config.yaml
num_hidden_layers: 10
hidden_size: 576
num_attention_heads: 9
num_key_value_heads: 9
head_dim: 64
intermediate_size: 1728
vocab_size: 8192
hidden_act: "silu"
norm: "rmsnorm"
norm_place: "peri"
norm_eps: 1e-05
positions: "rope"
rope_theta: 10000.0
rope_fraction: 1.0
qk_norm: false
attn_scale: 0.125
bias: "none"
tie_word_embeddings: true
parallel_block: false
extras: ["capped logits"]
init: "trunc"
init_std_qkv: 0.024
init_std_o: 0.024
init_std_up: 0.024
init_std_down: 0.0139
optimizer: "adamw"
learning_rate: 0.000786
beta1: 0.95
beta2: 0.98
weight_decay: 0.17
lr_head: 0.0113
warmup_steps: 492
schedule: "wsd"
decay_fraction: 0.704
decay_shape: "cos"
final_lr_fraction: 0.0
batch_tokens: 131072
max_seq_len: 2048
doc_mask: true
train_tokens: 953900000
max_steps: 7278
dataset: "wikipedia_en"
Each number is 128 + 32 x the weight over its row's rms, rounded and kept within 0 to 255. Layers, rows and columns count from 0. Numbers have three digits each. The size before them is the row's rms in percent of the matrix's.

# layer 5 attention query, 576x576, rms 0.0358, rows 179-191, columns 448-511
118:229138144109153108153127181085071074145126116112148071172121078115203111113177144065149076080180102132099132094152119119131177079161155111110137146144145120087102151123152049138151146135134134
102:107110145134117110093187155075131129108168146113107137103167068115150123108118083089163157112097138078132153112128155133152141096115141150055134068089125101059117145124154164101102111140090077
116:162117108153154119065103133130081154112118187082146162091082123137104138140150187113129153138116101152145131169173140187199110139128093159167110115142078134206137188110103167132164131175138200
119:118124126146082128215186147164134096115081168130112154138121158107136163139084112132100138088159054112126161197148065155091105140115186120069075089070077175087136152133134123142077202084124094
121:144134119105146164110130116065161106155171048106149131079093130142155147144135161095140145146126112155126102144114141144119089065119166140143161140123121097158117174171108147100164109114131114
124:090064160159109158126055141095115146124100150129150077092125199099169194104067116139120089144090106063083129154144071142137153173173067100111039110150115167091138158125144105092138111128186175
117:138123119136156089195178057148138156138129111056143145169146088131124096118145157156153104105146154115113182110150102149099117211135119092102120162166113168124111149150123094114131117170124096
138:179185134091090131131093166088081126099127137153134087159148088121116144122079140082109082092115159141153122145089164135163148131133117106160135155136094077076168169138114191148188104140116128
137:118074148135117136104109111125134143118075115060155135144136049099124116105162155212149065144128144139189157143076124119113127135098103147117102138115128095159174188147103170131153156125134161
130:163153056182183107179140102179130138097111163164104094141129058059083168129105156160156066131074126098136114200145129197147208127143114150145154192173156134108137077113133137195087127112176136
135:119147122179128108061121121163142104107124123109112163107136153156170173082135144169117165151150074118192123176107092134137142134129152111134172126125106147142118128119144165155098142118106105
125:116127103141119176141165090187194170111147140118132168144113138083142099160122160106108105122137169139163112112111119137163096113118119127120166107112113085204071122168138146109109123163104108
138:083121152155131131117128176177107106121103140131145084177134150139119138210145165166117132145128119206130142115175118092130207167131122102161161156105092154165131135088153109170126156118106142
# layer 5 attention key, 576x576, rms 0.034, rows 179-191, columns 448-511
107:101128127147118159165084185129155084082152119119175124111141137140113135074118097138111140156122196125102064124063152114150107143125168150100123120137181114107138107115164118104147123072162112
110:163113166127136141097137094152140200127145086090079140098187130172139165082144129147155172130178175117085182141138133117080077187124106112092101178087091113111155175092155104107085173108124147
110:119111140109116095111173134113081137147095171141116128073152153119176104165137138152118148125155126141122178137140130081084063130155138124107140126113060078109087165118144161131116115103160106
104:141089167140114081159166117172201070174089074100150116091145063130114158111118111123142142124178101103170166167110084081097097106121123169147102132099064120024116138104105076119102077089086134
133:144144181176139120058107083067148090138088092111143110173110112074157185132124109130114142120173214133108148196087125082119103051111119153092089141167150157159121175199163176118118111152173082
121:125099176121148159103130140123151092135122076127128158077130122093171188118075172134076117132086107154097148082182102106102151131151063116086050147165074144077132173104160106109132079129121185
119:116134077106153118179132176185095134116097077152127158118132090113109143163179140120138127134200150135156120160098090137121153111140143151107127151143075172138121138191089092148101124123164146
129:109181146118149186119165162116101103126098103128129141104146123131107135119133110106091119164134176157139097070108123114142101134149111100110123132129090122068093162103140113152134077148126119
131:134097110179101100152135148141176189066117166048158130119095095079128141112110168156106097098128097131159139186130141095130073148096094149151044146097124136106132127182151172161120138143121108
125:159144046150107087144096116152126114079129146134147157123158104118093126117080135114072112125098116094116131218121128205149153174119125126196113173148182176116153132095111158175110172127099123
133:159175104120164069044112110120128138124117082105130184134128153142155186087101148124122219133142099154139013149104107126124126086111137146118166166118109141094136154099061110098108115113165130
128:129097111079098105128159145161160179134123068147184118129120189137123081093162112103054131115153165146134082120151061112096111109112092125123135121120122142141144146197164184086138105137137182
129:104147094142181177073163158128140128143110155098111131105181112140148183158140160119121156128116119175136111101127034150111131114122122077115100127118094155153158097081115118141070118125133114
# layer 5 attention value, 576x576, rms 0.0354, rows 128-164, columns 448-511
107:175113119156101190130082141138132098050118180099129170139082165128142145099116153096124130142163081120128119139137097098151110133120119147179155079126141159141107117098134105131095074104167131
099:167122129148100179176161171099085160144130150153141147230105129149107134161099134113095126164149132155136124184098075144117118160129215097183100090193129130147153145151065172134123078168153106
102:114136143113191126079126114142163107104131123055084167096142117173153084141167143108097169125124170120159132093171156109154185109157126139072142150144120113099139143106149126162167125119133144
098:095141080157089112126119135108131186106133127194151115072152153132177138134110132155197129147155165139165147113112140134132155152129089190131124106151119138133130127128154134134152150081136109
106:144109116180165098085150079128128115171141177127136109102159145100083097137115091148170085095083146104091173125162061213109071122095082105124176143131124164171093123091142102114126122096146116
103:164122078125114149092165130100099178143140117148125093145109054109114155133144064140123130163141131115116141121132124112053136131140079132088105101139123140135071160141150194155165174106168080
103:207109168071143097109140135165174150119135134094172127056134127089113157128139138133142094136139110096127139209123096152133175125162139093176127159130138147160105113148100142150146154106147065
104:154077141146171154113090170130109114112102136134094136140168170133117153118152080099126091123160157110126158122156194107097134145146141163119122132140115138094161151143135109097133105117152166
105:114081122192090129145179100109160110158157130105140125109145112159119132167100117096100094108126146190163144089176125111161154105113167126139140152160115134141102149141113134090074097158126163
105:084114119087113121167100128084056147113147186080196133158141065118125140132104125166134140120133133166140130122193121131134123116118112098138118061158125140106101153114125086170147158142244167
106:213124086123128134149140102130139145143137155114042152153111187103117137150201166147141184119141117177124162119173125125136117120136132126119123150103145087109180135124132132084140166079111072
104:050187109104099111120095167131168088156173085137143105119123148105149076174145120094133142138129132127136141103111049166101105143133126192193109080150137111132137141131078110119133165096120131
102:099139135108117126191161122112137140101150111121140146168157135145112123146140178139087149104108114114091104128129096079104160121104175108122077161130119160109104109141163102144165150071127112
105:128069154091141130087091139090098161141171095197162073123115148095148136174147141108200127126142143085168127136094109140065124137098064062133097138103116110115122190125160103124151165129115151
101:100135105126090161098103101133147129095133115070127051080134138154121107147125137092114104095112124108179092114112142127156134093149128099125101111097124154121093170099133153146152136149155076
101:122161124085169110072147094076098141057083100137162042155148102102150143127111110144087128101107129093143167133033106158180124140119170170052114121082134159144161112113171139145098137106160154
104:162120123096105197111063127089136146142097176158111123163098184142138139141144144104147093122104084126189102125148111104108147138140085098175070093126108100143148138105138160083133128124130125
106:108064090141123086058115158124050116160102152098139152106125071110144125139139139110118154124132124118187146145103087196173100112138136118130102129157137077118097114162137111079121112125205147
104:112123156106046173113132094154132171064163144152126128212059130041117085122118164096150120141115117154156119141098136131156127109091131133166160134144146152129191126144119149105148124080104131
108:227126094128147114141175093135094100053141103124176149131185085134112137153171125074157111131110169126175110115172170149129173100157113162102135087115115029126111138137099147113134197116103106
104:166110123180123125115118085128116156168107140177107109039141130120138146081142119159122139141109103064101141139169169152162098149123120131131145070116150183080099126141126106186148162157204067
102:100116118106137172092156130159096100102115137159174138172097080150133186158166112103115170133104121098120128123126131127110155136114119147119157134164118124142128144103113142095130148044106126
104:090133177138100149120085138094122109133123107129122096155081128129145128107105118126218120140126115132069170134140133141098101152131118159082144073167132125134114102133171183120099145106175157
098:140125130184071090219187124149095140138136133111135075141136125139127100130101147099116107121153114125105165089124131105177051116155065092111128168130122080137166152100134157194128113119137107
104:109180090129127138226075161097207131092113066149121131126089163107117113148129139062110092072122168139119129101124138061079153121090108122127103149123147177125107132109132124129170128084161073
104:132181062133123140205113119123186116145148157102106167144087123122184114166178101129124168091145138128084086104115109084064105132192125123121072159088119112166170125111159128081113194078171126
109:136112132067170103130164108167167136194142115136139131044143110080086137135111130108135104100136154064158153117156140114095123179160119081056078088125113147134152111150103096140140131160097123
103:075104071114127056127120098160205156103124118141118105116067112127188133154115107141154138160123142134154111139157106101191107135135237082126169138166129176177115132122130167165103120194072081
102:163099128145173145095216117173128104207131126129120081165185132137103140112132178125180154121137140079152128113115154163150139094126148091090095151145119090129185171094121147195144140208074086
103:152108139107186095109122158122109142155103080134069141150087123150134110192155149116086112140098129144149113160151060135093123169117119091185118118100142123123113162085116181156108131130118125
108:119088111136098030127096126144123088020106130107097077134163154068133112110099125135102170117090127140117152121175117118181108090108081085139128119098132203155155121163115130067132184227166142
105:140133104112152097152131131174118148131122080020101196065139105097126111117121061118121125116096165125143117135145156108090126140096089128106146163106121081130124103114081160069157104114055177
103:179119157131133151122167172083123158119063186154130125163175130154107121050123112095108091110156156124122151121117083111068073107136084124114149191119151113149066147103136130052131173139095114
104:135098088119132140131121136131183141127126086105174125070165095089104105116126151162114133115121105097144121125126235131144147135109196155170116141115114096109114154131104076136099099122079091
103:118175139116136160144086142086150120133112125107146134151130147166106168122123149129141132149160117152075138128122125101182172133158095118093151122116138086156104143147106113132071148158063069
103:204105096104107119110177140163110132109162131140122111177131145104129137158084124127114134155124159121146156120167189131122090141121148202196177061178130117194149142127139061124123155137118110
102:116154146128136161149066121142050102191146095058096113163097105164139140118171173087193152059136162143079127120109178157061126111094140087088104134142135174127082115119131136146099101142177111
# layer 5 attention output (transposed), 576x576, rms 0.0366, rows 128-164, columns 448-511
108:150178126117069093152112135172114114068170094085082087174098044102123185125164187152058132111134090164144064127086145112112149058134119122144144109081107145092129110173114110129148112132130141
103:128110105116205139173182151097095099124127175144162210162118196120096141079117075152177149153255119181137066166105104126135149068141129098092142153157086149093087140095123179110181114123146142
105:138147165127128092120188133118123122115137148123089129072162127074128077087094099081142158092123129102131091159148089218149127132185139121130100114119160123104166161106101096142111139091083158
101:099176091123098151116183152124100161082100064152127143140143166161164052146142191042219125094098129040160132077116168139146087145126141196121162159143182113135094095142136103119164107145093141
105:128131113166113085077120114078185095195128149135130139162149131129092096150071081138149102100129132150166105120115119134050164137169164105111094115099092118092096126110187166145144141131121102
103:171143136127131118146180161113084174211095121129097174090101085121094153135116155082161145135101140081094144135095099102108173098096123098114106114126169112128122175083147094068111146110134117
102:121101115094123145108128164142107074149179153052169125129119137132113201154151096117099077145086141107082101093155137138128114134172142193149142212108127048102128028128178137088165155143153139
106:177161108176108143133126094110100165130148156189131177110111125104141099153135138094123086106181212048078110153205164107120127069142116109147114161200110136135193192101121122121083128083176092
106:153119182104147216091173151117153085164114124152119135090116127130142074183119153139052137205192179145163086131134157139146119132057171110182120140169077118207074167120176105104159146118142157
108:111119155137102134166135082137096120123106155090140151131106085078131137140116112135107191099187153157138129051119123120148122132097097084132092114142023142150080090070096106125157126087124136
102:140078140126178081087161113096142106126134144123113079087100136061089152135102160120153170146000116169150204154136106114078113132114118094139113133136228179112173123141089139115144135141168117
106:094173135184118129181121132155144136145179176106093179119121097133134075083149083205075133187105138122152160120106115155132088145123117161133134117154151110096166105131154136136167117101097166
112:111136130147135151164121159134173103164154149087180147123150146173112162116118100076132147078075158072153154132123109120117125089139115155141058118123065125059158111161108109050132171100155148
109:119053131107087136126139175109112215139148146142178189123112176106123130125186074154118143142115075109176077066069096155132137127119097104145130126101181106163114155199168176073096186161062153
102:116117105153113142112129156111095123177109159085151093053110134112137138174099098142138108132128184153124126101123109149104099125180154158110119136108171097164068129143158140103124168108053093
102:113160114163177186054135071097132110140083120093165147136190082105092190167124073164136123084137165117146199122104185078154147122162143101114163104071193153142128122159138166150070155139181173
105:193143147081144183085134083082188094167165142122141151128179107094186146133126113138165173139052135122118153118143082118130127147093075115163110143141146107144112089120108128110139126095142166
108:109132138132158127105127188142129144099154076080132113140140118160170136129131187145145184090131132121157088202096119128133066120111208090125168062147163095126138136097148113164111141124164134
104:099111106165121174075137168143111104088149155158120113171029121152133113139117104118073083155139135100186045149144099102169092134152175098119112118117170116112193075126092157147190117116151139
110:189105086121160129080089092159123144091179198139118151099145160143125190101140161121122157128153115147132164109110147185131155119108132100104168088127061155137104203085187102143125159139108145
099:123121137146081156106134169114133165141128137174162160151152154122178143140114152048107130077255118130116062126153146123159177133158149050151154140115014140163107139088144142116148076160115079
098:121149097096164144100102126112130130134093104157061145136077107149086123090138113121101116106197146097108095150152175170098176105104144054079102145131000173093095152103047102101099139092143102
107:107131128146137084146092046127142157124130110109131117168110155119157108089128154178134080158241171123114045142097154192102189147143096082158148117169080151103083110159141147136150131148115102
099:160129201138114065129222128173090127104154119085170123129193150092144077175110142106161136161090117145148113096115101114155099141133069170120095124141175105113156182158040124205147128168108131
094:127130158076110112095078149109116053142129126123113097136107135097110096152151111125073139103062145080127158078114105097187097138123106177146105103178174124091126130124099132113191108105133184
108:113110136119175082147135110139137145111161119069146125111107109086161042110193160111119193168054120116125191109170070083089096133110123192119120122138157110098148115087075092097154104140100104
102:136105177132148101145162153163184162155164099117116151105112178136082141111142163159137141090239143117189120169160124132106140142176121082127123170115000153118145101146173102120134135118198097
103:113144107145127118129179116119219096156055112095142135130135155151207114134073130097097079107151116123104085125115147129113082149143104134075150147127046158142078080136150165119091103185098094
089:122150125148109167108112152122112169130148123147126111137113160119135175102109091133155152176218146109145056138156127145093079123183133087154151119147000105096121156153198104196145149152088110
106:131219150133128104125120112113117115083102104089130053132116111156109091150125152079104152164245131084157073113133083145168145122148095148132103145140078118186118121128148129098095131152110075
105:127098120169145102136106089098119148092115165132093114138147115125073088160086138094104159103178100113182146157121095090105106115177090077093102089076128106136091138115171147178076191155176111
099:157130076126084064123094114126113127093129107077170152122144144141109078080122090106137127080189097114164133139157173154123100181173096103150119063150022085156159087131150125084144115040100154
101:161127078150148121078110108079104160122103091120169139124168137086116082178148127133117126130229162123143059090144155099171136096124120051103160082142071133146120114102134127142069202135159069
111:130122146152144196087121118164126126126123137103177181132164200087135098140151091119099086124023172130157160120085136152154143182155104151156102132088066118200075118130073131058165145092138115
104:131153094120178110127132092123141105113123081101161089156080108138113184121189178138099155094186106106139077073141153143088065096155125115109120160129170141085118122178175145135147156106129140
106:093140123141102097064127083096172157169132113162177146149198080109106105161093093127069116113166105173138138126095115156123156123154080142123116153136138150147115185097127112170109117140097093
102:079156095151092048152111175161063077111131136185117128162088118071164092168192119091147153138106122074122148095133106131151099094124162153107142143131125167104088122088060109088135168154103092